config = dict(
    n_layer=15,
    d_model=192,
    n_head=3,
    n_kv_head=1,
    head_dim=64,
    d_mlp=384,
    vocab_size=4271,
    activation='swiglu',
    norm='rmsnorm',
    norm_place='pre',
    norm_eps=1e-05,
    positions='rope',
    rope_base=149000.0,
    rope_fraction=1.0,
    qk_norm=False,
    attn_scale=0.125,
    bias='none',
    tie_embeddings=False,
    parallel_block=False,
    init='normal',
    init_std_qkv=0.0478,
    init_std_o=0.0,
    init_std_up=0.0478,
    init_std_down=0.0,
    optimizer='adamw',
    lr=0.00142,
    lr_mult_o=0.729,
    beta1=0.9,
    beta2=0.95,
    lr_head=0.0143,
    grad_clip=0.5,
    warmup_steps=213,
    schedule='wsd',
    decay_fraction=1.0,
    decay_shape='linear',
    final_lr_fraction=0.05,
    batch_tokens=16384,
    seq_len=1024,
    doc_mask=True,
    train_tokens=111300000,
    steps=6794,
    dataset='wikipedia_en',
)
Each number is 200 + 30 x the weight over its row's rms, rounded and kept within 0 to 999. Layers, rows and columns count from 0. The size before them is the row's rms in percent of the matrix's.

# layer 7 MLP gate, 384x192, rms 0.0731, rows 0-144, columns 0-47
096,161,218,211,191,114,250,181,167,187,157,230,213,205,178,225,158,223,150,194,175,220,188,163,236,212,245,202,259,145,190,193,208,210,142,191,183,210,183,224,184,234,155,178,188,177,243,186,207
099,184,223,192,215,207,179,237,194,184,256,201,185,166,208,208,225,197,213,203,232,213,187,247,181,259,186,186,181,190,158,249,212,213,258,212,236,130,187,228,231,235,244,193,188,210,220,175,207
106,198,170,194,221,250,172,211,180,199,213,210,221,212,203,214,263,233,245,174,161,214,130,226,197,218,176,226,201,197,232,168,187,208,217,234,144,225,228,169,202,187,182,179,248,192,221,223,203
102,214,171,241,190,214,241,202,264,214,158,244,142,203,206,216,229,196,187,179,175,199,238,231,184,235,242,226,211,228,152,203,142,203,201,232,229,186,205,204,207,180,166,204,127,190,171,163,263
092,174,235,209,218,211,173,164,201,196,179,130,209,185,228,183,175,207,198,177,244,194,193,207,190,159,158,158,142,185,176,236,185,225,206,168,180,251,204,218,153,184,175,173,228,202,190,246,192
093,184,216,222,181,195,203,237,250,226,160,140,196,225,178,198,200,193,185,188,241,191,208,180,201,194,195,214,212,152,168,201,160,263,182,186,160,215,264,224,197,214,211,218,260,204,203,201,190
102,210,174,183,199,207,141,184,213,147,205,217,202,189,228,210,290,199,203,223,198,178,197,243,174,225,170,192,192,236,196,225,205,218,237,158,240,214,180,208,160,235,227,224,175,222,146,213,214
100,243,214,213,229,239,207,204,186,205,215,193,213,297,193,208,174,236,192,247,208,217,138,162,185,218,177,234,210,245,190,174,211,197,164,201,174,225,188,205,243,189,164,167,183,175,187,188,177
097,201,190,190,175,162,232,186,211,206,160,278,219,228,174,194,179,196,153,233,177,211,181,166,200,220,226,207,209,211,203,223,177,179,184,176,192,213,227,196,215,237,210,188,153,251,238,207,200
100,206,206,213,215,228,234,224,210,250,160,202,195,207,179,185,196,282,211,192,167,179,173,212,210,168,204,201,194,197,178,241,228,209,179,205,177,191,253,239,169,163,163,201,198,190,203,220,206
103,193,197,185,212,209,205,233,165,199,216,246,185,225,139,117,217,173,224,245,241,225,212,182,224,216,247,178,200,193,152,200,191,224,200,211,145,206,236,193,216,191,180,229,214,249,151,244,209
096,222,188,187,202,167,182,181,175,209,153,226,170,240,215,144,237,192,183,234,262,204,196,206,208,243,188,225,223,142,189,192,179,116,196,209,218,169,184,196,219,188,231,181,204,214,234,180,217
098,222,251,164,231,235,203,224,238,196,192,224,198,216,199,173,193,201,210,211,252,216,176,253,202,218,215,172,265,215,187,196,152,173,216,186,180,157,217,232,223,195,191,218,195,139,145,171,214
096,205,210,192,160,212,197,186,188,222,205,181,241,173,159,204,211,177,157,188,199,202,195,187,183,195,178,193,184,186,195,179,193,202,174,179,217,200,239,239,166,184,181,166,217,93,221,170,242
091,224,165,205,217,228,193,153,138,221,128,194,169,206,196,176,176,215,226,270,173,194,194,144,207,179,240,250,236,228,200,173,173,243,184,212,211,184,194,212,214,186,194,181,127,166,216,212,269
091,212,194,231,199,205,154,199,227,195,172,210,260,192,275,180,221,190,185,143,212,176,192,192,185,179,213,176,203,185,165,222,245,184,218,203,209,236,273,179,180,135,160,200,219,227,236,217,225
119,210,195,148,145,215,179,196,217,185,199,193,234,229,162,209,232,226,185,186,214,164,179,184,193,221,211,243,210,190,207,225,230,191,197,239,171,252,224,229,216,141,140,200,214,200,247,175,225
089,171,201,255,207,144,206,191,184,197,180,177,220,171,211,222,235,202,252,192,225,189,207,176,265,158,223,169,167,218,171,215,188,172,156,200,119,170,232,234,183,203,192,221,180,180,182,224,200
098,243,221,169,167,232,211,179,168,159,231,157,230,189,248,238,151,218,167,207,209,169,227,194,146,231,200,211,172,160,188,203,213,227,220,185,165,251,174,207,183,179,217,247,230,122,188,189,224
099,196,215,195,202,139,184,244,213,173,227,207,156,185,202,159,268,220,197,237,188,131,178,176,190,226,228,227,210,234,218,187,175,194,174,204,204,212,211,210,152,246,190,238,165,170,202,265,186
100,166,239,194,175,188,155,163,156,207,249,139,213,213,187,254,195,229,267,183,236,161,192,199,202,232,173,241,209,235,254,240,208,200,173,239,229,183,163,229,267,182,194,264,186,198,199,209,198
109,179,230,310,254,214,178,176,159,176,188,151,188,205,190,247,177,182,206,225,212,166,189,233,203,195,166,238,186,162,229,212,217,175,188,181,163,204,252,167,224,194,203,232,228,232,170,252,203
099,194,238,213,183,165,188,208,220,172,247,100,251,201,227,232,184,224,192,189,195,141,153,168,214,182,186,180,157,243,225,200,196,191,217,185,202,182,172,199,257,155,196,200,208,211,224,231,199
100,230,176,156,183,230,197,203,198,189,161,178,222,170,150,170,191,176,201,181,200,155,179,202,203,197,190,237,232,190,137,184,206,194,247,298,212,262,253,194,215,229,183,245,231,212,173,252,214
106,237,190,188,219,231,211,182,188,198,173,173,212,173,202,161,172,183,176,158,226,238,172,212,232,175,219,198,227,228,192,171,203,203,204,206,217,246,270,243,187,170,199,226,191,127,228,170,237
103,271,245,198,170,187,189,190,184,162,190,174,226,217,180,242,200,230,251,252,184,143,179,221,172,247,182,255,237,201,172,195,237,223,219,229,173,238,220,166,184,230,188,205,277,188,187,147,168
104,239,182,186,225,192,189,213,228,242,214,239,227,230,210,176,184,209,202,174,245,208,191,272,227,149,199,143,218,202,153,216,204,152,232,252,218,139,214,191,226,207,240,201,181,175,204,177,208
094,190,196,165,244,239,157,208,206,173,263,233,229,182,206,228,231,201,190,229,213,229,178,239,194,215,198,248,199,198,182,216,214,252,180,178,191,210,183,210,245,163,161,199,227,183,130,204,236
101,188,204,214,206,245,139,137,245,225,203,209,220,217,224,197,200,216,164,188,194,197,181,188,176,204,253,229,193,203,241,227,213,108,175,208,198,189,253,141,162,202,211,227,216,226,224,221,227
099,188,165,226,217,215,217,206,224,222,200,259,205,159,152,185,178,212,216,257,138,254,142,153,189,236,199,203,213,209,182,155,143,224,203,224,194,201,237,194,243,235,133,212,192,205,176,171,241
110,214,203,240,219,196,262,234,173,171,219,209,215,221,204,195,205,227,177,170,170,230,166,216,159,188,227,214,206,197,168,177,196,209,194,187,169,181,184,240,172,142,265,194,212,192,261,151,226
106,219,254,257,216,186,206,222,190,145,187,204,180,157,224,178,185,250,119,180,270,218,180,282,205,185,196,214,188,167,214,166,225,177,237,160,226,190,243,179,230,193,217,177,269,176,203,198,182
100,174,191,231,210,221,213,231,170,212,167,197,172,215,188,191,157,199,172,208,189,280,178,156,165,194,193,182,175,198,139,141,188,175,225,230,232,220,197,217,176,210,164,175,215,171,221,244,194
098,227,211,168,226,180,151,232,247,173,215,189,227,179,219,199,202,169,182,234,241,182,215,207,231,153,179,189,180,211,185,203,217,198,209,179,203,111,194,166,217,211,244,218,195,225,128,192,217
098,197,189,204,290,211,225,238,250,162,211,230,185,221,228,199,175,192,183,196,151,205,194,232,227,160,186,182,212,185,172,218,162,156,193,211,174,179,197,209,189,234,156,235,169,213,197,211,187
089,186,197,180,208,198,241,174,187,236,141,200,222,242,242,182,181,216,191,209,222,182,165,191,119,170,154,189,213,199,211,185,207,158,166,220,184,203,186,234,189,208,215,248,199,140,236,164,231
096,242,133,246,241,200,207,201,263,272,202,167,192,249,196,214,229,225,174,187,198,200,167,167,204,247,201,220,220,174,173,150,186,171,210,177,183,174,181,194,269,195,241,210,195,184,156,226,207
101,232,216,193,221,231,249,148,182,215,146,229,218,227,234,231,208,224,220,231,179,201,131,207,215,203,165,226,225,195,221,183,195,201,224,176,192,157,216,195,202,163,170,193,172,162,140,153,216
093,211,182,198,214,158,163,196,193,234,265,211,138,224,166,207,273,233,204,148,229,228,195,135,193,206,185,217,192,220,206,191,173,154,210,190,208,208,155,190,212,132,194,275,200,279,187,245,234
095,184,239,197,255,201,223,187,268,180,209,210,180,152,179,196,223,221,169,208,214,206,196,225,230,193,238,158,196,203,218,232,194,239,247,182,212,203,205,166,179,237,204,166,204,205,190,185,229
104,196,211,193,234,207,198,217,205,170,209,198,193,187,143,202,135,187,225,247,196,217,232,269,230,202,240,227,207,220,180,216,174,263,247,224,173,212,195,232,210,173,195,206,185,175,220,214,106
086,170,172,186,169,241,186,166,170,193,202,182,245,154,198,193,208,185,189,238,228,190,232,235,156,237,200,246,214,213,221,254,206,204,249,211,180,180,207,162,158,212,226,164,172,198,216,164,209
109,181,185,179,263,190,162,243,185,179,155,244,146,174,206,219,206,163,169,267,165,233,184,217,167,164,225,243,257,212,185,206,182,238,182,226,197,167,212,129,189,248,250,209,130,223,154,194,211
105,216,162,190,185,193,123,229,169,164,187,196,182,200,210,193,217,203,231,237,214,204,259,209,238,263,200,197,198,172,241,217,183,195,207,226,197,182,220,204,200,227,226,251,204,213,207,206,175
113,254,140,174,222,254,146,127,217,228,164,194,248,149,150,193,165,220,208,204,192,188,174,175,194,168,188,207,189,206,202,211,175,194,245,225,197,184,207,188,229,169,131,197,184,213,189,210,206
102,166,177,200,200,276,148,215,165,177,197,160,229,240,178,192,198,216,201,226,178,216,164,209,159,195,231,205,229,207,215,160,228,207,216,217,168,240,212,185,191,202,168,230,221,227,176,226,183
095,201,144,216,213,202,220,210,239,237,225,199,158,164,152,177,205,221,135,201,205,209,181,185,227,157,244,207,182,183,187,211,160,242,172,206,219,166,214,213,216,230,161,216,179,210,229,228,213
101,189,243,216,244,210,207,263,189,244,172,220,233,236,151,236,210,213,173,182,181,276,226,186,183,204,171,194,202,189,170,172,232,182,217,203,206,194,166,206,198,199,190,193,222,159,200,241,154
095,244,237,220,249,214,192,188,208,155,208,237,222,228,140,238,177,216,216,181,163,216,159,205,250,200,226,242,212,184,183,209,238,188,183,225,171,154,209,140,179,172,165,175,230,204,209,207,162
103,178,248,129,235,182,193,181,186,211,241,246,216,185,255,200,246,176,188,177,159,215,231,150,154,190,224,253,166,208,208,193,198,176,202,163,218,187,174,252,156,162,211,178,269,206,196,156,199
100,211,200,192,144,195,218,230,183,205,134,175,236,184,193,222,166,195,164,241,181,158,195,155,200,197,193,222,232,215,215,155,194,211,181,198,226,173,191,233,196,200,183,184,207,130,204,193,194
099,221,179,212,242,250,199,206,194,232,209,235,249,187,161,241,246,219,188,261,198,264,215,164,213,231,261,221,201,195,168,170,226,218,256,162,214,234,216,216,216,172,155,213,179,169,199,200,195
093,221,243,180,225,202,190,226,233,172,267,232,241,216,180,174,188,175,151,165,177,221,151,200,199,241,233,154,177,141,244,173,181,232,158,218,125,178,180,151,184,184,171,181,168,231,185,180,210
096,232,240,182,282,157,206,173,191,243,208,193,213,232,190,188,239,192,171,181,227,222,162,210,238,165,165,223,176,171,193,201,178,107,208,211,204,131,167,181,208,148,233,228,160,212,197,227,207
130,188,153,159,210,154,187,168,194,207,219,168,212,194,186,167,210,192,177,211,211,176,203,195,165,203,197,196,241,159,172,176,204,132,229,241,212,204,193,213,177,164,228,149,192,243,199,198,170
112,223,164,182,156,179,209,249,216,228,186,156,204,192,154,239,206,193,187,233,143,206,217,184,213,205,204,200,177,223,145,210,220,236,179,228,210,231,247,229,147,202,171,271,194,132,163,167,198
106,234,208,208,223,231,230,194,184,219,209,208,214,159,185,182,204,216,221,168,189,191,204,183,171,197,234,206,229,221,187,236,156,203,243,214,250,220,207,170,215,211,190,199,212,166,226,161,263
114,207,201,187,268,206,164,218,219,201,215,232,182,192,203,231,241,244,191,231,166,180,111,272,207,153,236,233,220,215,184,191,235,210,180,201,185,214,228,190,216,261,203,222,242,176,185,160,214
090,227,146,205,186,184,209,256,175,256,137,189,259,217,196,242,235,180,184,174,185,141,198,219,211,181,231,165,145,201,174,222,215,136,192,152,197,184,195,209,209,213,214,168,238,179,171,255,157
100,181,203,219,210,210,210,249,203,168,199,193,193,207,156,161,163,194,190,199,210,198,214,166,199,195,195,167,228,215,147,204,191,182,196,230,210,206,217,223,163,237,155,265,184,190,181,251,183
092,215,237,208,267,240,236,217,213,224,218,243,177,198,197,170,199,192,228,166,134,226,166,190,223,191,239,218,220,218,206,188,154,205,233,246,233,145,193,178,200,162,195,215,238,180,219,237,152
109,207,246,182,206,197,217,193,166,147,226,244,212,187,210,232,176,205,194,206,195,146,182,189,209,195,194,240,175,172,248,208,258,196,278,160,197,180,179,166,202,170,200,201,201,133,175,180,212
099,208,192,253,206,259,185,222,206,164,162,198,233,230,177,224,144,230,188,243,175,184,191,194,186,199,224,204,190,187,189,205,227,224,227,213,240,199,256,149,210,200,155,152,221,217,192,144,162
109,259,138,202,217,217,194,178,178,183,212,174,233,244,174,170,232,225,148,191,176,230,201,199,160,210,212,229,232,180,223,209,201,140,177,216,218,207,203,217,196,129,186,237,145,241,228,189,241
096,234,209,255,139,245,179,243,237,141,208,216,232,190,256,176,207,232,203,182,189,211,201,188,193,221,226,220,235,216,176,162,211,245,228,176,216,219,227,203,144,216,183,223,253,182,247,207,199
100,213,181,192,225,145,170,165,175,228,158,174,161,157,173,212,229,229,148,145,275,186,188,146,230,207,224,164,189,186,183,216,260,160,259,204,254,200,215,182,238,157,160,141,219,248,203,228,151
101,249,222,187,168,194,222,219,201,134,189,229,220,209,278,184,192,304,201,187,177,168,180,242,179,151,169,240,206,227,203,227,276,171,206,157,186,163,216,225,175,213,211,205,186,175,240,185,226
108,220,152,209,172,233,152,226,210,214,215,198,287,171,223,192,193,211,181,162,217,194,137,219,185,247,215,210,171,232,220,170,232,216,193,198,207,190,223,235,145,201,177,194,251,162,189,177,179
091,213,152,211,268,201,163,194,183,198,193,181,180,221,191,240,213,220,105,223,184,234,204,248,189,123,212,213,166,166,150,206,199,214,190,163,183,238,206,187,210,186,195,256,172,184,211,159,218
097,206,223,199,212,225,121,220,209,178,232,199,257,147,153,217,174,201,143,224,207,200,125,264,196,204,224,200,217,173,239,232,201,261,204,211,135,205,180,195,186,233,237,200,212,204,221,216,174
108,207,190,223,232,214,220,201,191,140,174,171,202,177,122,212,211,176,183,218,188,206,182,164,220,212,251,213,240,235,154,103,185,226,189,206,238,216,196,219,213,229,139,201,188,243,195,243,211
102,228,169,227,236,198,200,231,205,203,191,204,210,153,235,200,228,223,184,211,234,248,202,186,269,185,220,190,219,185,143,176,169,166,202,123,227,246,245,193,185,125,184,160,221,210,227,198,200
103,237,187,187,228,198,216,214,191,194,195,224,189,247,203,136,157,189,173,199,140,177,250,215,157,143,194,228,194,226,207,185,190,187,211,175,196,272,226,192,192,178,199,190,180,168,176,245,257
093,204,195,250,278,193,221,160,197,189,219,211,215,181,174,271,220,170,207,212,215,255,140,176,225,190,169,223,187,163,209,192,201,178,202,203,217,181,201,174,166,233,189,165,185,235,224,182,180
097,231,220,156,250,179,154,180,151,194,228,170,245,227,96,192,254,194,175,211,209,203,268,221,181,208,238,216,221,193,211,159,274,222,216,167,193,205,162,169,180,190,195,205,158,184,183,201,211
095,198,153,231,212,200,172,183,214,212,206,220,215,238,197,206,142,208,225,225,165,189,176,217,184,205,194,206,219,191,167,233,177,221,229,248,159,164,223,198,213,179,176,229,221,203,141,189,191
110,201,199,210,205,188,188,217,205,189,209,161,195,238,189,222,222,195,186,239,169,208,213,224,206,221,235,238,210,225,181,175,143,238,125,254,252,194,152,202,234,169,206,183,169,193,174,225,141
096,168,229,198,220,224,252,198,209,226,214,185,212,290,234,220,196,205,199,181,200,217,210,193,199,233,229,227,204,197,186,189,236,241,197,199,183,216,202,201,193,220,175,273,260,208,168,225,168
099,171,151,213,234,215,223,223,195,156,180,218,208,226,224,148,229,177,108,155,156,166,194,215,210,189,200,188,216,216,122,239,142,167,256,210,199,197,220,190,206,190,165,217,159,190,153,189,231
088,199,262,227,164,178,224,151,203,191,204,205,162,244,220,208,228,200,188,167,162,211,212,220,186,208,247,218,205,178,210,172,242,183,206,196,211,234,146,179,202,109,190,206,207,211,187,169,184
099,204,150,175,234,153,197,235,161,169,217,197,211,252,186,228,184,181,157,241,137,199,166,184,190,202,222,256,170,169,205,190,246,207,160,189,163,222,208,182,228,188,177,197,233,151,179,199,164
100,196,162,179,177,229,208,194,218,186,173,243,228,238,251,160,210,194,175,223,164,219,177,211,243,213,233,169,269,185,184,208,178,170,189,179,234,259,222,178,243,171,198,216,209,184,137,234,177
089,212,175,210,200,219,158,244,209,158,199,194,250,190,201,196,212,259,198,191,169,211,226,182,164,184,204,245,221,216,219,262,203,150,229,208,171,221,180,226,205,202,191,173,197,170,159,186,277
097,221,217,197,193,216,183,189,199,218,237,279,160,219,186,173,215,147,163,210,228,235,235,198,205,223,241,145,233,118,154,138,207,264,208,210,171,203,208,194,204,232,205,142,225,223,121,260,180
101,205,229,187,187,188,205,214,152,241,218,127,236,183,181,166,161,216,181,187,194,197,199,216,158,217,238,259,152,186,227,197,203,177,241,223,197,204,173,200,248,170,202,209,185,207,211,203,192
092,218,197,201,199,195,221,189,148,223,192,216,187,222,198,179,155,161,198,252,186,201,156,161,177,235,248,150,245,186,251,181,239,209,200,240,214,172,203,158,182,220,226,227,211,178,202,177,174
091,174,170,191,267,180,232,230,167,200,128,207,145,173,218,161,179,201,160,307,181,190,171,227,228,166,196,181,188,244,262,184,186,234,174,236,224,174,187,186,200,222,201,186,161,198,221,236,206
092,182,204,170,166,169,203,202,204,168,187,153,186,203,219,198,232,194,210,182,223,183,179,196,137,223,170,217,178,121,223,173,198,188,176,229,168,236,203,217,179,246,218,195,216,144,211,225,213
111,230,213,176,234,166,213,204,216,187,254,201,246,241,191,178,218,205,211,176,198,192,156,204,229,168,250,209,227,200,207,186,261,234,178,203,198,171,186,185,215,146,192,177,175,142,203,257,237
089,245,165,195,172,215,201,174,164,202,224,207,232,174,198,231,153,195,169,201,186,171,196,224,210,172,210,251,196,292,217,208,196,192,183,203,212,282,226,217,167,223,191,184,173,223,242,166,205
102,215,231,225,192,228,165,193,197,167,187,204,182,198,184,231,253,232,147,184,219,182,198,209,179,239,172,273,190,166,191,219,243,192,180,159,217,218,140,185,204,191,209,183,211,197,219,150,261
097,223,144,195,221,207,140,211,196,177,174,151,198,181,154,201,161,189,153,236,216,153,180,218,159,202,176,225,203,168,234,210,239,179,220,159,239,211,215,159,235,210,219,245,209,227,183,171,250
109,179,162,175,258,208,164,191,191,207,180,142,232,182,158,212,189,236,184,186,225,221,161,184,110,196,188,185,209,245,224,214,227,193,168,240,192,203,192,211,222,232,208,246,224,129,158,211,204
117,177,252,197,220,179,207,156,168,183,210,259,150,173,237,176,256,211,191,171,185,211,170,199,171,177,159,188,211,176,218,174,220,168,183,209,164,186,199,200,221,194,218,188,164,229,216,168,187
113,182,208,234,158,203,174,244,219,178,161,201,221,188,142,223,143,199,201,242,152,192,183,185,188,205,243,220,178,210,217,195,239,226,171,232,176,221,189,191,219,206,151,191,206,157,243,191,161
105,219,269,197,201,227,146,205,227,171,197,262,227,213,188,208,219,282,174,245,176,178,166,233,198,237,204,222,194,166,202,208,273,241,204,179,194,216,218,181,198,172,167,233,207,116,214,138,255
101,151,244,234,167,222,212,240,209,208,198,156,264,222,193,217,188,172,191,208,128,194,208,235,178,216,214,232,242,212,188,193,184,231,174,185,202,265,219,228,162,155,228,208,157,159,222,184,183
107,208,182,194,180,215,225,228,215,127,213,232,236,191,192,222,206,242,179,193,189,193,211,189,185,216,198,217,214,246,192,204,168,237,167,192,194,170,189,239,249,192,208,224,207,129,183,255,215
097,187,224,196,203,188,214,260,214,206,230,201,221,184,123,178,210,184,145,213,173,201,249,170,190,164,226,173,221,190,205,183,213,210,247,131,214,243,229,212,124,197,204,180,224,222,202,206,178
112,234,160,205,232,218,172,193,199,186,190,214,200,194,175,236,201,205,121,297,153,217,197,166,177,199,176,231,183,151,192,204,215,187,187,179,144,191,216,168,260,177,212,227,240,161,220,196,222
095,201,161,201,195,158,180,227,230,174,179,223,199,191,175,165,219,204,182,177,178,187,206,243,218,160,175,155,172,261,152,177,188,193,224,179,203,218,250,159,180,191,184,232,211,183,166,210,149
102,200,145,190,258,239,214,223,208,184,146,193,181,185,194,181,173,211,203,209,182,189,143,215,177,123,203,193,164,245,212,197,208,184,199,234,224,198,221,176,229,217,230,254,239,196,204,198,219
091,212,190,218,170,183,223,212,212,168,166,164,160,220,197,210,147,169,173,237,249,212,205,224,184,229,225,232,202,192,150,164,250,258,244,251,245,182,253,189,208,242,200,167,201,185,144,228,158
095,181,232,217,175,207,167,211,210,196,148,166,245,160,172,192,180,206,208,197,196,223,139,203,224,162,186,222,186,136,199,162,204,146,187,177,222,188,210,230,204,166,163,150,208,159,203,213,251
098,177,170,208,190,186,280,198,205,195,192,183,212,230,166,155,161,241,212,218,224,151,190,206,246,192,220,212,159,190,168,190,228,195,170,215,203,178,240,219,193,121,179,189,241,217,149,296,231
115,219,205,182,216,199,195,240,226,192,239,222,224,258,204,198,178,170,238,226,215,208,212,179,233,157,210,214,171,215,214,213,206,248,193,165,186,214,223,177,258,193,190,209,181,122,197,213,232
100,251,181,177,149,231,203,274,182,172,214,237,187,243,139,237,199,209,216,232,189,219,221,185,218,197,201,190,200,252,183,223,169,214,142,194,189,212,171,172,201,233,185,228,189,191,168,171,206
098,244,160,232,208,196,186,193,184,232,205,228,199,203,191,208,194,179,206,217,133,218,163,145,218,227,230,189,172,207,195,173,191,203,218,233,212,246,220,187,157,160,163,227,252,175,230,151,222
095,209,218,185,195,190,171,216,224,163,213,248,223,177,150,172,200,218,147,187,260,270,158,224,192,151,203,222,200,193,187,186,229,180,234,181,204,199,222,204,235,195,239,237,217,168,171,187,161
094,188,178,189,206,209,205,195,209,219,189,242,191,223,181,175,203,190,199,235,173,204,198,132,208,218,186,158,210,233,212,220,172,163,238,216,188,191,262,165,202,202,194,217,233,203,207,214,157
091,194,157,216,208,218,207,233,154,227,175,166,191,190,188,195,259,151,226,212,232,235,173,179,235,182,219,207,191,193,197,160,170,171,224,196,193,251,223,168,241,198,169,195,176,186,207,231,173
103,217,219,222,153,189,184,195,213,166,219,236,172,169,296,209,167,221,198,230,213,174,221,240,199,249,190,233,220,205,183,169,184,222,208,192,195,163,216,173,136,260,197,180,213,216,194,188,209
112,170,185,208,208,177,196,242,164,172,251,214,246,201,224,227,171,202,198,210,105,205,192,168,155,169,189,209,182,154,264,147,205,222,180,180,157,212,209,200,184,217,221,235,204,159,186,194,172
100,131,144,208,201,205,203,206,231,182,210,196,226,198,264,210,221,204,169,214,162,198,185,193,193,137,154,189,202,216,206,213,187,141,191,171,180,157,231,149,191,233,282,215,179,199,206,234,216
094,156,188,200,186,261,267,205,226,199,167,238,177,160,190,231,152,199,160,223,223,229,222,180,200,183,153,192,206,168,204,199,159,173,160,157,241,157,179,182,241,233,214,154,161,182,195,198,214
096,209,192,169,179,201,178,184,199,181,219,229,261,207,222,186,256,266,159,210,229,205,208,133,200,223,191,179,201,194,208,213,209,155,197,204,211,144,261,255,187,207,134,168,203,211,203,193,168
094,208,146,214,197,167,188,199,226,225,156,250,220,186,172,213,165,183,219,236,149,196,156,247,198,195,218,254,237,231,215,179,207,180,205,206,265,235,231,177,214,215,181,200,223,241,163,225,194
097,206,151,220,205,160,222,225,224,185,240,216,171,221,167,173,232,195,200,164,131,211,200,261,231,247,198,260,257,175,216,167,244,196,262,193,198,250,178,200,207,195,179,180,212,163,170,170,195
099,223,215,180,250,172,224,209,208,205,224,258,159,104,211,142,174,214,252,240,213,180,210,181,194,169,201,213,206,184,238,198,236,184,197,274,154,196,201,192,225,209,257,170,195,230,265,177,214
095,233,184,214,190,186,206,131,272,229,258,210,251,163,218,194,258,160,233,153,237,231,205,194,184,181,220,175,205,194,154,225,234,164,203,216,211,188,205,164,257,177,195,218,205,197,151,200,197
105,260,253,207,261,187,204,184,208,177,209,215,233,104,169,232,224,214,196,188,236,175,150,227,233,167,252,213,208,237,214,217,239,229,253,167,219,233,180,200,206,248,189,208,226,199,216,180,214
091,248,167,229,192,226,108,204,181,188,227,200,207,179,190,212,206,235,163,249,250,148,206,216,196,199,182,232,180,193,234,225,243,154,246,189,183,203,188,93,182,235,238,174,242,176,215,144,154
105,257,213,189,216,206,185,170,166,147,178,185,192,245,164,187,219,158,224,245,205,205,208,224,194,192,230,203,236,176,215,169,235,204,194,232,193,170,203,161,215,166,182,178,165,159,185,242,197
097,213,202,278,231,199,206,179,164,216,159,243,216,185,213,258,185,178,172,134,168,205,142,187,244,212,204,232,241,209,234,201,223,256,233,207,223,165,235,235,165,171,243,190,239,204,194,224,198
088,214,241,195,243,177,222,197,166,249,241,196,212,167,207,227,246,198,204,188,217,268,142,165,165,184,203,221,215,196,210,211,179,235,211,193,157,204,214,150,217,190,163,171,158,196,219,212,173
106,222,197,185,212,192,176,165,206,131,176,210,228,233,231,214,217,235,179,216,251,221,188,208,233,180,232,218,225,190,219,176,205,200,199,180,198,158,195,207,202,189,199,223,198,164,162,157,193
105,172,223,173,199,126,168,245,206,253,217,206,220,229,263,185,184,188,189,221,210,170,243,182,223,158,201,139,184,204,236,204,205,191,221,181,161,187,213,170,166,269,268,173,187,207,170,180,212
101,280,171,244,264,218,180,220,208,216,152,210,221,135,171,184,179,227,129,165,168,259,243,205,208,176,248,197,193,200,159,209,228,192,200,181,232,177,178,219,186,197,193,195,193,194,206,180,247
092,193,185,160,196,201,183,199,147,175,196,180,213,188,167,181,166,171,165,254,176,217,254,183,162,185,185,236,185,210,164,232,195,220,193,150,161,187,277,216,229,151,192,150,209,223,220,175,222
100,197,196,199,221,236,150,199,216,177,175,222,220,189,211,170,169,214,147,236,203,171,179,198,172,181,142,266,213,207,200,222,199,218,229,220,192,140,205,189,214,252,197,234,141,244,172,189,253
112,198,163,207,171,186,133,188,172,189,186,197,266,194,190,189,216,242,190,210,206,192,194,162,150,192,256,187,198,197,198,236,198,164,238,228,173,272,248,167,142,245,139,187,204,162,198,170,211
096,191,131,235,202,176,222,250,134,213,144,148,195,287,136,146,150,225,231,213,203,239,209,224,186,181,220,195,214,241,198,197,175,184,210,242,186,191,156,244,191,168,205,203,220,180,225,201,171
095,150,214,255,234,209,201,216,208,230,216,235,160,234,153,206,212,238,204,203,174,183,210,159,245,161,219,145,169,182,238,150,182,138,208,187,192,217,209,187,240,180,165,229,243,204,165,196,231
104,201,199,186,167,180,197,181,256,239,138,205,225,149,212,193,155,202,239,187,232,143,214,223,228,242,208,205,185,204,195,198,230,239,202,210,219,213,237,191,195,249,215,225,233,210,180,224,159
099,197,229,177,224,217,222,221,226,190,174,242,205,200,233,225,205,251,263,180,216,237,207,199,185,211,165,152,212,181,169,212,225,160,211,228,230,174,183,191,155,205,200,164,208,190,158,197,256
092,181,229,214,226,207,190,239,206,91,217,235,248,210,195,163,211,216,164,173,185,236,155,246,207,179,190,199,239,199,162,175,192,235,261,206,206,176,211,248,194,208,206,175,250,241,203,225,157
104,198,209,242,190,223,194,224,219,106,166,216,192,171,177,207,205,213,227,247,212,171,185,200,237,219,183,160,197,233,238,175,222,155,170,220,170,170,159,156,184,213,232,206,240,271,186,185,209
108,188,214,239,199,194,187,224,228,185,187,237,207,182,239,192,203,201,196,182,189,253,194,192,235,211,215,185,188,216,194,177,164,203,151,254,213,204,205,139,236,207,189,210,179,159,244,237,135
096,221,163,237,244,188,220,264,168,185,178,181,126,207,185,207,250,218,154,259,195,230,189,180,211,185,199,203,246,235,243,165,168,240,189,240,276,169,213,197,168,162,185,236,238,201,223,181,147
103,219,243,207,210,205,181,166,192,197,172,189,247,228,232,196,209,229,222,199,203,250,177,175,211,217,202,221,183,146,178,186,213,203,216,193,202,229,175,209,189,175,135,213,265,108,167,227,230
109,188,217,204,200,205,183,203,226,176,193,162,201,279,153,197,175,202,205,172,198,191,173,195,255,210,202,181,147,168,175,187,199,198,183,186,178,253,243,202,272,144,126,207,253,166,183,219,197
101,186,203,185,177,179,208,229,218,211,192,190,236,225,130,222,246,154,174,213,118,211,244,218,214,232,211,187,164,219,173,244,179,192,150,263,160,207,192,200,231,177,159,219,227,193,168,228,159
113,159,205,248,214,211,198,227,223,201,202,215,180,231,231,197,169,226,172,204,196,212,211,206,211,228,216,174,193,178,193,183,207,183,197,136,201,220,208,166,175,200,151,245,208,209,218,191,223
110,211,219,267,173,214,173,198,241,169,217,197,244,144,207,193,236,214,201,212,130,192,201,181,214,256,178,161,216,198,172,122,153,219,170,243,178,232,178,177,128,230,159,196,239,152,175,191,231
096,198,145,213,249,201,205,177,188,154,200,182,223,222,161,244,159,215,241,203,127,241,206,192,183,195,219,277,198,180,264,113,220,170,184,161,196,181,218,168,187,188,205,283,190,197,198,216,181